Each number is 200 + 40 x the weight over its row's rms, rounded and kept within 0 to 999. Layers, rows and columns count from 0. The size before them is the row's rms in percent of the matrix's.

# q: layer 3 attention query, 64x64, rms 0.198, rows 14-31,45-63, columns 0-63
# k: layer 3 attention key, 32x64, rms 0.2, rows 13-31, columns 0-63
# v: layer 3 attention value, 32x64, rms 0.252, rows 0-16, columns 0-63
# o: layer 3 attention output (transposed), 64x64, rms 0.229, rows 0-15,32-47, columns 0-63
q45,092,202,241,138,189,216,214,143,197,200,141,173,171,199,223,149,260,258,206,221,228,247,200,228,214,282,168,172,196,314,160,219,186,142,183,200,227,207,232,161,208,190,235,209,201,209,144,303,135,184,148,202,213,183,117,172,132,154,165,205,209,166,175,175,158
k13,096,214,124,221,237,178,230,196,210,236,254,161,205,245,167,211,217,207,152,220,182,238,210,271,188,158,159,121,182,239,238,211,129,181,244,171,271,224,212,135,179,261,208,169,157,226,238,169,182,199,286,219,207,297,194,232,193,267,147,185,245,168,196,159,243
q14,096,123,228,240,172,178,219,239,183,234,193,196,179,158,180,225,214,204,168,232,221,205,228,142,273,124,221,227,145,262,275,204,254,211,122,182,189,196,294,162,145,135,194,171,218,208,98,223,157,223,208,224,192,144,173,211,180,217,226,239,174,218,197,136,194
q46,107,259,218,195,178,114,178,161,221,208,129,208,202,166,181,265,252,169,182,145,179,235,225,220,110,182,172,215,195,237,187,173,159,159,221,282,198,197,245,160,244,230,211,153,235,147,215,167,152,229,231,189,229,194,183,134,133,167,214,192,114,198,195,276,250
k14,095,183,180,187,174,237,143,182,152,150,228,165,267,169,168,169,195,251,237,208,228,187,232,207,228,213,153,259,184,161,198,170,152,199,220,263,129,183,225,242,141,254,208,293,172,257,192,209,220,124,156,235,213,191,207,235,159,173,194,298,131,158,200,176,153
q15,112,238,220,203,136,245,117,245,207,181,156,204,203,212,219,228,217,194,232,206,185,141,164,256,285,231,176,240,195,221,163,209,212,171,161,269,130,144,188,281,263,298,182,221,223,254,171,203,194,183,249,189,137,208,205,197,245,238,194,196,170,138,168,189,257
q47,114,246,219,219,199,150,191,126,240,248,143,193,146,235,162,173,168,175,229,150,266,317,231,148,241,157,201,186,215,222,170,160,265,160,240,163,223,255,160,163,221,123,184,150,217,183,177,212,198,151,239,190,177,191,218,229,184,136,159,269,197,208,236,192,175
k15,102,164,176,258,191,193,184,214,142,305,174,265,285,239,143,217,147,217,163,188,170,153,191,176,234,148,185,206,215,241,184,191,124,183,154,186,245,224,246,220,277,231,221,175,172,175,162,269,235,292,261,195,183,203,175,199,171,161,209,178,209,236,160,176,176
q16,088,214,200,161,136,205,194,249,255,181,210,260,164,196,259,264,189,125,259,191,222,268,136,220,298,149,208,228,172,227,224,199,192,201,182,212,189,182,235,156,231,246,199,199,187,218,275,208,106,240,209,152,189,279,172,166,172,195,144,172,211,191,189,228,138
q48,094,226,180,190,179,238,208,242,204,152,193,155,151,164,229,209,188,219,251,174,208,167,272,267,223,221,209,272,189,171,232,201,310,225,190,168,204,179,186,204,55,230,165,137,176,190,198,209,283,209,199,214,212,224,188,131,155,178,228,174,203,199,226,261,245
k16,103,226,244,255,175,143,152,248,212,173,223,188,173,195,190,261,171,164,238,223,131,109,206,209,109,231,222,215,185,296,165,203,226,226,252,157,170,206,220,136,178,135,178,215,168,223,154,151,192,138,134,153,213,213,217,212,163,158,182,202,157,218,183,155,154
q17,115,164,181,182,152,201,113,225,241,168,203,261,337,179,192,180,277,205,226,172,145,228,179,212,243,184,139,170,176,177,226,187,155,183,191,200,153,228,260,233,173,222,178,243,286,150,172,183,146,207,232,215,148,236,194,149,158,149,201,226,158,200,217,226,216
q49,102,249,187,155,202,211,320,176,195,166,211,181,197,174,82,204,231,119,216,195,218,138,162,174,158,198,165,188,143,214,191,178,199,236,215,177,242,226,194,183,157,138,253,172,235,164,228,177,94,198,186,194,168,250,225,195,185,275,234,183,180,207,213,236,248
k17,102,216,225,218,218,152,171,133,135,214,151,184,227,177,196,140,171,255,220,205,211,205,208,176,223,201,187,228,227,213,215,248,174,258,159,151,216,154,142,317,254,201,239,249,220,146,197,228,228,195,291,126,151,201,190,206,194,255,138,220,231,126,189,230,228
q18,086,226,192,239,225,230,173,184,261,142,272,181,234,199,282,169,199,204,97,128,190,239,169,156,256,111,215,213,235,187,197,204,230,263,210,254,212,180,175,236,128,255,224,210,215,239,254,167,139,230,248,164,192,181,229,158,224,190,230,141,206,187,226,177,186
q50,080,168,182,176,223,195,284,205,197,199,221,165,148,222,142,175,193,163,86,155,224,224,195,231,141,208,289,160,219,214,229,190,167,91,167,188,236,163,221,183,194,188,210,192,184,252,259,209,123,178,194,180,165,230,260,253,222,246,233,203,169,258,192,201,147
k18,150,189,196,180,129,193,165,226,215,182,203,170,225,215,269,185,203,144,196,211,139,149,213,165,232,228,199,272,123,217,169,130,199,181,260,160,259,192,230,140,187,172,209,156,257,241,184,197,162,143,127,248,186,179,160,205,203,212,182,124,104,147,250,188,192
q19,106,195,191,141,168,171,169,192,250,241,184,203,231,179,170,170,224,156,241,306,213,163,247,192,171,241,195,128,162,205,234,179,155,260,183,156,213,223,247,160,157,220,244,155,208,182,132,218,251,184,208,183,182,250,180,182,108,210,130,272,147,203,268,239,213
q51,106,188,225,201,165,191,157,239,226,152,215,240,255,230,219,170,244,244,287,247,186,180,156,153,254,131,173,242,143,190,153,219,238,227,208,164,213,257,164,114,265,204,227,176,185,255,206,112,243,136,188,198,122,171,168,195,144,202,193,152,201,178,192,193,210
k19,098,181,161,134,181,224,141,180,255,153,255,193,244,273,313,179,234,190,218,160,255,169,215,194,220,218,202,210,135,203,181,220,239,227,186,209,153,202,205,180,182,211,210,97,197,253,209,156,152,199,114,198,191,136,250,213,196,196,163,193,171,178,234,261,137
q20,100,291,164,148,243,259,220,109,210,188,239,257,223,287,210,203,198,191,183,188,219,150,207,181,210,150,221,199,174,215,233,266,146,326,210,169,190,153,235,222,162,223,232,192,161,142,175,169,146,201,255,201,148,234,208,206,239,166,236,203,193,190,230,188,169
q52,107,117,238,253,231,157,112,237,227,218,187,206,163,204,178,183,235,225,193,174,189,140,189,177,224,259,235,215,211,200,162,243,203,117,131,172,168,178,169,204,251,242,154,135,163,251,232,145,211,103,216,170,158,223,222,131,213,202,230,206,179,248,193,266,200
k20,111,157,144,193,225,243,251,249,184,214,197,172,205,236,155,273,195,223,264,218,182,243,199,221,149,257,188,146,267,118,251,225,195,182,209,263,179,161,210,237,195,200,216,237,194,122,280,282,156,261,249,191,194,219,253,203,191,241,208,209,242,222,135,219,185
q21,101,245,222,178,200,182,160,220,198,241,219,307,179,155,215,179,222,209,202,187,301,266,154,233,214,280,297,219,211,224,140,227,167,200,178,197,119,205,165,225,181,247,223,269,159,201,195,184,223,167,227,185,247,130,228,236,226,206,268,245,194,206,167,200,192
q53,127,167,72,161,208,172,174,160,187,182,189,171,251,243,163,176,192,169,221,117,172,227,214,260,279,160,169,147,191,195,190,233,201,206,163,247,179,168,214,181,233,293,223,223,265,164,234,233,128,193,195,215,183,198,145,199,239,262,214,197,224,258,196,255,223
k21,106,235,263,145,167,188,167,156,248,210,187,168,204,209,261,222,225,126,247,235,228,117,271,232,231,222,190,162,198,153,123,151,177,238,194,190,200,229,236,214,185,185,175,156,215,230,192,177,258,198,157,227,147,179,136,256,171,177,172,196,136,133,255,217,126
q22,094,249,131,143,271,206,202,159,220,210,179,266,264,230,177,170,157,243,268,232,217,176,227,171,115,220,197,179,244,177,255,196,153,203,231,206,137,189,143,159,245,159,260,254,149,212,193,135,143,165,188,264,225,247,239,215,161,186,203,231,169,172,202,175,219
q54,111,165,175,148,201,211,236,221,206,117,180,143,109,245,183,225,311,191,152,188,214,210,213,174,261,171,167,253,183,165,161,209,212,210,219,180,263,191,194,127,141,189,198,220,194,225,258,184,184,252,185,70,191,199,180,202,200,166,228,194,164,250,212,182,231
k22,093,250,262,202,154,151,220,189,232,232,183,236,233,183,142,272,163,234,235,140,244,177,230,224,193,204,209,195,106,181,262,208,199,228,154,190,189,223,158,215,244,183,208,186,258,149,244,201,161,169,227,200,283,158,198,189,246,228,233,143,251,163,152,295,252
q23,102,172,193,219,171,225,232,209,216,109,282,211,295,199,179,198,189,194,249,203,181,160,201,144,162,216,216,222,176,167,114,200,126,212,218,230,165,179,176,225,206,214,142,192,207,287,282,222,241,179,260,203,195,102,159,183,153,168,238,179,220,234,232,238,195
q55,101,185,155,147,216,134,124,224,121,221,227,269,202,180,265,193,238,208,147,152,251,217,184,191,238,174,205,195,199,244,192,209,290,200,240,175,294,179,258,206,122,220,201,188,206,134,207,195,172,174,240,191,209,257,144,219,254,228,172,160,222,198,217,199,132
k23,092,203,222,201,245,219,124,160,223,237,198,251,145,180,250,235,116,180,205,240,221,152,189,215,214,147,190,242,193,156,249,252,127,159,253,206,150,138,158,139,153,187,219,152,153,250,133,195,224,208,251,183,236,174,158,177,184,228,208,249,209,253,150,214,142
q24,085,288,238,150,177,215,167,191,204,183,159,227,200,202,207,246,160,220,105,200,177,179,166,194,202,163,183,216,134,261,224,160,228,160,172,188,214,158,160,241,151,218,191,263,158,191,217,132,203,116,194,163,191,220,208,117,157,211,187,216,167,294,110,197,200
q56,112,216,213,202,180,191,132,190,173,140,190,237,261,191,206,183,209,162,303,172,180,191,192,148,147,268,160,221,194,254,157,186,214,275,169,237,137,207,137,151,195,181,184,145,166,199,269,181,248,250,153,119,188,178,180,171,160,197,240,150,221,217,269,164,210
k24,100,207,185,250,247,167,205,200,124,240,179,166,267,212,172,183,196,172,221,171,213,288,231,248,207,241,214,132,202,178,189,233,192,228,268,203,136,207,182,268,115,177,197,213,175,142,177,257,203,275,203,220,217,174,250,200,264,264,288,241,236,181,184,170,190
q25,107,158,183,168,215,187,220,173,210,147,272,236,179,116,251,154,234,192,166,167,185,165,255,209,254,167,198,181,156,263,115,202,174,181,182,194,231,165,241,207,264,237,139,243,150,214,170,167,194,158,143,216,186,197,205,189,168,187,281,286,248,241,179,268,187
q57,107,174,206,219,215,194,213,242,205,277,201,235,173,222,185,246,174,203,178,243,119,298,211,236,151,152,193,260,166,160,252,240,178,177,226,159,278,223,206,128,124,168,212,138,215,257,182,239,160,226,224,216,225,227,121,214,131,204,229,178,223,224,150,193,193
k25,099,168,230,215,218,229,118,193,212,257,248,179,191,244,195,183,109,208,192,247,276,204,239,154,208,254,223,142,235,168,240,256,240,254,214,215,237,127,214,233,214,129,119,188,169,197,162,248,231,190,260,265,151,219,194,192,217,252,191,198,256,156,222,186,196
q26,103,252,161,251,125,268,223,285,184,171,144,197,178,156,196,189,127,244,205,267,140,257,223,186,212,206,87,114,227,282,146,193,194,271,213,192,208,244,258,222,186,209,182,230,208,204,204,210,228,177,157,183,171,203,193,192,177,185,211,218,168,228,193,180,190
q58,104,236,202,263,168,248,255,218,253,220,212,224,247,180,215,112,228,177,191,243,238,172,144,190,196,149,238,239,188,201,216,187,202,136,191,210,126,224,187,161,138,228,236,177,172,227,268,172,176,219,198,239,245,178,246,159,100,223,92,183,214,223,168,248,216
k26,096,184,185,243,220,211,247,264,167,211,253,237,163,199,240,202,233,233,151,252,147,281,217,234,206,203,219,198,213,160,266,286,163,189,199,215,216,167,154,292,161,236,172,269,224,162,220,279,213,252,183,152,177,174,102,214,221,169,233,198,242,184,182,188,174
q27,116,246,166,225,225,263,117,173,208,201,195,204,138,192,248,173,202,200,184,152,237,244,232,181,203,251,196,130,183,191,221,234,230,219,171,169,236,194,145,216,145,168,275,149,251,262,163,244,200,168,169,144,193,183,177,243,122,225,188,308,171,207,254,186,151
q59,101,179,210,205,169,153,239,196,255,149,175,186,225,243,184,209,214,159,156,224,171,191,209,217,220,161,246,183,182,216,244,153,221,228,146,144,244,211,240,229,157,186,224,250,201,140,255,174,212,230,118,278,182,171,243,176,168,231,181,84,173,215,308,253,178
k27,110,163,225,206,288,179,223,161,135,152,175,243,171,194,142,188,210,215,190,192,210,275,209,246,184,203,234,172,241,150,131,246,138,193,199,280,274,154,162,227,267,179,203,228,251,175,244,191,114,213,220,182,268,207,156,144,201,178,173,171,248,232,168,197,201
q28,098,241,201,253,215,242,185,185,96,198,229,146,131,174,240,177,245,149,186,187,191,231,185,164,208,125,127,159,197,227,207,238,135,233,189,140,178,176,294,191,266,214,184,168,221,165,180,188,186,132,184,237,194,226,246,200,265,176,219,203,236,180,194,229,117
q60,109,110,178,182,206,132,205,176,189,194,217,234,143,267,145,196,157,194,194,177,256,158,200,216,170,248,203,184,217,231,164,187,154,191,177,259,270,147,187,171,184,230,249,190,255,220,225,215,179,190,244,218,180,186,160,176,252,150,134,87,240,150,238,131,228
k28,101,210,276,183,217,181,149,219,258,184,188,128,161,218,226,146,209,199,207,209,189,194,238,133,227,245,134,247,160,136,248,174,223,184,267,201,306,237,289,228,183,243,159,200,184,247,173,153,158,156,122,150,189,219,160,209,212,229,190,213,176,228,177,172,195
q29,107,162,214,197,205,175,192,300,240,164,240,196,232,157,253,239,211,161,146,235,114,220,274,197,322,215,190,204,192,184,196,205,258,155,184,207,230,189,211,184,167,230,218,279,228,236,252,233,215,211,220,216,215,182,251,225,254,210,91,226,188,167,216,203,195
q61,113,225,213,199,170,230,195,117,236,237,221,244,92,214,238,161,221,187,138,245,147,165,155,202,228,218,208,216,242,190,181,204,292,326,185,159,182,185,175,205,235,217,218,205,209,189,178,191,184,187,282,218,175,144,166,191,140,192,205,122,192,202,257,224,183
k29,107,222,168,247,221,208,183,194,168,117,118,182,152,166,172,199,159,199,180,166,207,100,244,207,283,221,179,170,258,241,124,274,243,200,217,207,198,238,189,160,187,196,165,196,193,258,275,271,183,228,200,189,130,215,171,215,251,264,203,188,227,228,172,175,228
q30,107,188,258,196,201,242,191,245,158,153,150,208,245,60,192,238,238,251,202,189,208,147,139,236,215,160,200,238,167,161,224,187,205,206,94,238,215,209,187,220,178,205,189,271,221,200,225,248,193,221,203,184,187,207,258,174,193,161,226,184,168,274,216,285,250
q62,113,151,256,225,212,207,240,234,186,188,250,146,216,235,131,250,233,195,239,174,192,228,125,215,267,235,178,216,197,199,220,214,236,154,217,168,193,222,247,166,218,151,156,260,157,177,235,198,219,221,250,177,230,146,129,72,207,150,153,216,236,151,185,158,241
k30,084,199,198,254,154,138,234,196,259,204,201,176,211,246,212,236,192,216,220,217,157,246,276,199,214,228,246,261,174,171,153,248,165,263,125,149,219,222,149,171,141,205,159,155,154,235,176,165,169,156,186,123,270,263,206,239,190,165,211,237,157,229,249,143,179
q31,120,221,192,150,153,211,220,217,172,247,222,217,273,158,184,163,276,212,218,152,220,260,246,167,195,212,245,265,229,223,107,190,141,207,173,213,160,207,162,181,197,165,198,220,258,238,145,258,168,217,176,222,129,256,225,204,108,206,188,287,216,193,229,207,155
q63,099,230,200,181,233,167,139,169,231,209,198,147,176,219,134,178,108,201,203,165,150,187,175,180,193,144,164,142,159,235,176,209,166,234,281,235,218,210,187,181,194,204,215,162,215,186,252,100,301,153,255,176,226,196,215,242,214,185,297,167,206,258,189,226,199
k31,096,155,157,205,261,198,134,185,190,224,193,162,196,200,223,235,219,165,274,124,235,181,167,202,237,222,182,118,174,145,171,254,254,167,206,174,213,143,159,246,199,162,156,225,160,131,213,178,153,184,279,253,266,192,164,192,188,188,156,216,155,171,172,144,128
v0,100,209,118,156,140,191,246,257,235,218,268,183,290,180,179,222,148,178,175,123,148,213,268,140,201,214,205,179,202,193,180,281,187,205,149,183,192,245,177,112,205,201,230,210,130,169,163,161,157,183,173,231,166,206,224,179,225,226,184,167,222,201,164,252,260
o0,080,187,219,161,229,158,157,188,212,264,229,214,169,181,175,191,216,144,206,199,260,130,196,117,150,241,202,98,243,230,196,152,167,133,169,227,188,151,193,243,154,150,215,124,249,165,217,162,192,244,287,201,193,201,204,218,197,242,229,136,233,223,137,186,205
o32,113,236,163,183,190,223,214,191,129,178,142,124,211,226,223,171,114,139,108,171,125,273,197,198,203,231,202,206,185,113,235,158,166,279,221,175,227,159,175,234,240,181,208,212,181,177,161,195,229,222,167,202,221,137,162,160,185,251,237,135,168,237,218,212,188
v1,099,150,253,229,179,207,239,218,171,226,185,260,227,97,141,187,191,202,212,145,157,147,159,200,289,197,226,195,201,203,199,207,235,93,265,189,159,171,187,179,220,259,247,102,204,206,184,205,195,191,216,230,206,221,194,221,192,214,216,283,157,155,146,151,176
o1,080,245,182,142,198,128,156,218,204,203,166,168,231,199,210,262,86,210,186,125,200,172,124,226,135,193,188,189,159,225,203,167,199,190,157,218,232,191,189,211,207,183,141,141,150,204,218,182,222,259,156,248,212,301,215,194,156,223,194,191,157,182,265,265,241
o33,107,189,203,137,222,193,221,114,222,207,243,198,179,246,178,163,218,220,202,246,167,214,197,228,154,161,241,236,212,192,229,210,118,242,256,275,129,268,213,230,186,205,196,263,184,150,233,138,122,193,217,275,188,230,188,179,230,190,141,140,236,164,146,216,145
v2,084,255,186,141,141,188,169,238,175,221,196,245,176,148,242,163,203,224,178,279,239,212,205,215,202,258,141,167,244,237,282,211,154,182,184,273,184,142,214,174,240,162,183,273,253,257,183,133,175,167,198,259,155,169,188,172,224,142,175,175,229,212,216,167,266
o2,087,169,253,152,178,285,147,196,293,206,263,183,269,219,244,255,215,189,175,176,95,178,206,228,200,235,234,168,191,139,260,199,199,169,274,169,150,230,180,219,241,185,196,187,235,199,171,252,154,132,226,213,243,187,203,222,210,203,246,135,172,173,186,179,171
o34,106,215,149,245,273,135,170,193,117,158,181,193,168,222,191,210,162,205,191,247,279,257,202,162,198,234,171,192,176,182,133,207,188,185,206,231,223,134,181,189,203,213,239,204,228,226,244,182,323,231,180,164,164,216,245,275,187,220,120,223,227,251,199,139,213
v3,101,189,126,176,190,153,253,140,167,105,153,246,160,204,216,241,133,208,248,153,208,222,170,183,226,179,241,163,160,209,155,201,203,196,202,147,193,238,206,191,170,124,140,193,131,184,254,160,209,230,244,202,191,201,147,162,233,265,190,110,227,263,223,189,179
o3,089,208,151,186,268,188,147,157,263,142,194,251,173,217,223,208,165,222,247,159,249,233,240,173,154,221,232,198,207,181,264,182,116,274,127,183,236,175,244,254,119,216,191,168,236,162,135,203,184,185,242,206,194,190,204,232,198,234,253,146,199,278,186,242,173
o35,114,254,239,216,66,288,225,211,148,194,139,157,271,221,174,175,184,189,199,179,205,190,183,159,241,178,239,146,221,251,172,202,266,159,244,208,136,194,237,165,233,190,231,190,221,206,217,264,197,259,227,209,216,174,250,121,224,184,183,213,204,187,195,192,275
v4,105,233,201,169,268,222,162,117,191,172,235,238,217,142,202,95,97,181,210,174,187,176,228,218,196,225,173,152,204,201,177,169,204,206,244,235,244,209,215,159,190,213,188,218,178,233,163,169,152,237,254,235,124,265,135,156,226,264,238,258,216,145,207,232,178
o4,083,270,157,201,142,186,183,236,215,210,238,190,260,162,185,221,197,136,270,232,179,246,186,229,186,185,246,203,235,207,203,143,169,307,244,161,157,217,256,218,289,179,190,218,239,139,195,225,211,218,237,208,245,231,153,179,143,260,181,132,202,157,135,177,196
o36,114,142,220,220,176,238,162,97,167,173,172,210,215,240,165,261,186,146,182,133,206,204,183,131,237,122,216,207,170,191,214,221,182,249,105,159,190,130,186,191,216,235,217,161,167,255,205,160,174,152,220,220,174,240,238,148,232,246,135,154,194,159,183,254,201
v5,094,159,143,153,202,239,224,294,210,195,288,256,198,206,232,218,196,189,288,169,215,188,171,194,124,174,271,169,156,184,209,255,203,252,154,187,161,197,196,192,182,98,212,183,218,161,187,243,219,211,136,152,234,156,222,200,264,147,183,231,211,163,212,211,152
o5,081,170,208,172,132,236,167,248,193,161,212,204,166,166,205,216,193,189,144,187,170,160,209,247,287,198,231,214,264,158,189,191,180,262,152,205,174,154,195,102,162,257,137,238,137,198,148,150,120,154,229,191,198,162,152,192,215,254,183,260,262,166,213,192,188
o37,115,250,221,136,187,177,171,208,157,221,100,151,201,198,183,201,212,223,247,184,226,166,207,116,141,210,173,197,196,186,187,236,221,186,293,203,251,248,189,280,264,199,271,205,191,159,194,210,133,245,140,231,237,152,275,232,207,205,230,159,187,234,144,205,189
v6,087,289,215,164,206,179,191,254,209,213,246,216,242,218,118,251,236,178,183,144,145,183,87,227,238,201,238,238,198,127,170,251,201,184,181,261,160,142,143,198,229,240,240,192,211,225,266,167,190,188,205,220,210,204,120,180,187,183,191,153,142,159,160,186,186
o6,081,147,191,221,199,212,139,256,137,208,251,199,237,213,181,213,282,149,173,213,195,203,155,149,265,220,164,230,184,96,207,241,142,189,155,185,206,177,274,224,208,207,224,222,174,261,272,195,235,196,226,156,162,238,207,224,285,188,206,202,245,122,238,217,163
o38,109,261,172,115,254,211,195,230,243,175,226,170,210,213,130,235,162,201,177,145,155,258,263,273,143,158,284,192,193,224,166,195,224,183,221,256,248,173,132,144,209,171,237,160,203,177,198,177,207,235,219,294,157,183,214,183,159,193,218,174,210,187,146,140,196
v7,098,213,183,215,163,153,212,117,268,165,226,190,179,223,170,246,226,176,198,195,208,257,193,213,192,157,203,187,205,231,164,238,247,197,195,176,217,217,197,154,250,206,257,127,145,230,213,286,262,204,193,117,225,222,155,243,180,214,178,188,178,221,62,208,267
o7,088,168,198,221,151,236,271,204,268,242,274,174,205,195,198,178,170,230,169,232,199,260,245,227,205,235,142,242,271,154,209,196,170,227,179,181,212,183,197,242,141,150,152,190,161,207,195,254,178,229,246,152,141,177,140,216,196,275,193,90,244,245,186,233,170
o39,107,191,179,224,273,193,285,194,269,241,139,132,244,137,188,160,163,161,167,185,178,233,191,261,241,115,182,233,183,273,255,151,212,183,210,198,221,277,244,213,240,163,273,155,202,182,188,147,200,134,197,184,243,169,213,189,200,158,220,212,221,189,237,184,225
v8,103,226,169,166,217,164,222,228,209,168,208,203,227,206,115,209,184,173,176,174,143,169,198,223,194,184,243,114,187,87,178,218,168,151,167,209,207,192,234,113,274,225,181,194,190,296,217,240,283,231,198,162,148,118,179,194,207,157,210,173,199,219,241,173,241
o8,086,200,200,120,217,248,117,155,154,216,208,276,261,170,151,215,238,167,245,151,176,229,242,211,236,182,238,203,130,237,185,225,183,210,270,163,211,129,212,170,154,247,259,180,163,145,177,190,190,178,251,221,91,208,180,182,215,236,211,156,188,183,164,224,179
o40,121,169,126,170,214,195,193,215,196,234,217,131,202,204,122,197,261,188,201,244,190,250,271,218,198,225,179,209,221,170,222,163,118,111,167,222,217,231,231,190,312,112,188,171,231,252,188,217,241,222,198,235,295,211,228,169,183,222,231,211,203,200,245,174,162
v9,091,110,224,160,168,164,186,162,205,182,155,148,232,157,210,210,257,189,182,257,169,184,196,157,151,187,193,237,147,199,167,202,221,187,160,192,187,213,241,191,241,173,173,197,213,206,209,223,171,229,294,65,163,188,224,160,222,188,158,195,262,224,123,200,293
o9,075,234,221,296,186,172,206,186,232,256,107,157,237,122,244,229,193,235,175,192,212,212,235,211,196,127,187,179,264,152,223,256,243,239,201,183,210,181,219,147,159,236,163,208,262,190,232,282,166,131,223,137,221,245,190,182,213,138,231,203,168,223,185,242,173
o41,114,257,162,226,218,217,205,189,252,146,173,175,259,168,209,209,198,125,252,209,236,196,204,189,222,182,150,184,181,275,216,164,153,199,186,239,140,214,225,250,187,200,178,207,114,203,203,208,202,302,161,235,246,177,208,251,135,296,253,270,212,200,256,229,229
v10,095,150,163,175,210,285,219,200,148,156,142,259,232,171,141,182,174,140,185,146,184,198,188,217,221,160,168,222,142,206,208,151,137,233,143,141,170,162,269,178,171,207,140,160,194,255,152,190,253,147,263,224,230,185,225,235,204,249,211,214,253,161,226,254,229
o10,079,207,259,232,220,233,279,160,175,223,154,236,185,274,253,182,197,289,299,234,244,189,180,144,200,226,227,201,197,266,241,208,198,233,165,165,224,216,184,178,206,188,213,216,266,172,111,233,187,222,219,244,205,270,212,204,199,103,147,237,184,194,165,183,208
o42,111,219,193,167,126,287,206,229,134,224,222,176,284,169,222,178,241,195,255,246,230,223,236,233,173,217,185,190,218,177,186,198,114,244,256,196,183,263,153,198,231,208,192,231,133,243,176,203,188,111,265,202,193,209,210,214,186,276,140,121,213,229,202,237,181
v11,097,194,268,153,232,182,144,281,214,259,270,270,172,187,224,235,266,210,167,139,209,173,239,228,178,212,158,198,185,276,250,183,165,185,183,134,189,198,194,203,224,259,203,194,216,214,231,162,224,296,178,273,175,174,151,236,250,134,185,177,196,242,215,172,177
o11,074,176,217,202,172,170,243,145,173,178,173,217,160,229,198,190,200,249,177,175,199,160,178,261,210,207,197,185,219,134,238,179,232,161,245,136,261,197,164,274,304,201,183,234,157,182,174,216,152,199,248,237,119,239,185,175,204,201,110,206,123,139,147,191,263
o43,117,157,250,190,234,227,201,255,126,173,162,185,161,214,208,220,160,155,163,214,159,162,167,237,189,207,189,233,233,180,191,171,242,117,212,210,240,147,202,161,179,164,153,260,154,168,224,214,276,217,167,205,286,285,195,250,129,141,211,162,224,233,130,230,194
v12,099,186,174,166,175,214,116,243,109,227,243,232,197,163,206,206,216,122,276,232,212,146,192,192,138,195,214,179,205,208,256,162,190,165,119,225,227,247,183,254,250,216,167,210,107,212,208,169,212,171,161,250,193,202,153,180,174,185,190,184,222,207,163,101,148
o12,101,102,145,276,245,210,212,205,181,146,170,187,199,190,187,188,117,174,64,192,206,221,168,189,196,227,203,166,196,181,181,210,256,201,232,152,244,163,176,181,86,204,255,178,196,183,212,192,214,139,234,205,144,206,212,201,198,202,242,155,209,141,175,171,161
o44,104,192,251,164,207,269,154,228,181,193,216,215,198,233,221,181,261,224,238,133,199,216,209,238,189,192,144,155,133,224,202,261,219,219,173,224,150,171,260,255,300,176,192,204,126,118,194,212,230,134,171,211,158,269,199,214,221,181,178,183,210,218,124,160,133
v13,091,175,181,178,165,199,234,206,259,182,258,132,273,194,287,169,218,227,237,206,214,209,196,224,236,157,160,238,197,122,229,248,165,240,205,205,196,206,186,220,219,263,187,175,195,178,130,197,154,166,200,168,313,153,188,158,247,193,195,155,197,216,268,106,171
o13,077,187,244,181,162,210,159,200,146,228,252,260,191,193,196,239,254,274,180,168,217,152,193,201,197,227,221,217,253,208,220,215,171,228,242,215,116,179,235,162,124,131,219,155,224,182,157,188,257,165,131,189,187,209,186,177,180,176,195,235,285,268,188,92,159
o45,110,228,258,124,189,200,204,218,221,188,161,177,217,234,215,254,205,231,227,205,214,166,193,211,155,200,202,209,51,182,201,195,224,168,140,205,215,213,174,251,192,172,185,117,168,183,281,187,277,228,248,152,205,117,149,177,241,176,215,219,214,166,213,279,212
v14,104,190,141,150,251,186,144,168,167,219,289,208,199,200,142,163,162,312,236,200,263,214,161,226,270,221,193,187,212,254,125,206,192,212,167,125,275,195,219,177,145,156,192,223,247,188,201,194,169,167,142,191,230,246,226,197,200,188,209,135,211,169,232,211,245
o14,081,176,158,201,143,222,221,237,176,161,151,167,184,266,186,272,180,211,213,163,214,133,165,207,231,222,168,222,288,220,256,199,181,199,275,246,189,203,204,178,279,171,186,203,125,192,165,95,247,207,172,220,195,182,232,134,242,226,153,208,133,234,170,156,225
o46,124,188,185,214,245,194,158,151,142,206,207,208,143,212,221,168,200,123,216,212,196,197,241,183,256,218,221,142,162,287,180,210,260,144,245,151,158,213,63,181,191,226,213,128,236,172,169,220,184,194,224,174,205,145,170,200,239,294,200,134,200,199,216,210,206
v15,088,186,173,215,204,112,238,291,172,186,218,253,224,206,242,241,178,262,228,217,179,165,212,155,180,241,172,163,245,168,147,188,217,236,182,215,237,257,209,199,149,161,269,189,198,246,238,188,162,223,209,261,261,192,179,216,233,251,136,232,155,248,188,155,303
o15,073,297,250,258,235,178,215,271,141,178,135,186,191,203,150,137,193,218,156,192,212,227,168,203,239,196,118,188,223,198,144,221,153,211,206,171,213,224,214,221,207,216,216,175,204,223,172,244,217,240,277,216,249,214,231,236,247,241,244,207,254,232,212,241,79
o47,103,228,162,178,187,143,245,166,196,151,136,212,184,256,217,239,237,186,204,241,179,185,223,167,159,215,259,199,192,175,233,229,291,191,195,150,123,204,154,187,202,131,198,179,227,170,229,198,232,194,117,135,235,246,276,121,176,190,160,150,246,265,211,153,190
v16,110,149,261,227,240,200,190,141,197,207,170,229,141,252,190,179,151,164,288,211,164,180,198,179,213,290,140,197,195,160,244,222,249,190,158,179,257,76,202,263,225,178,213,236,177,186,179,146,163,174,213,186,127,220,243,236,217,248,189,158,172,227,209,195,228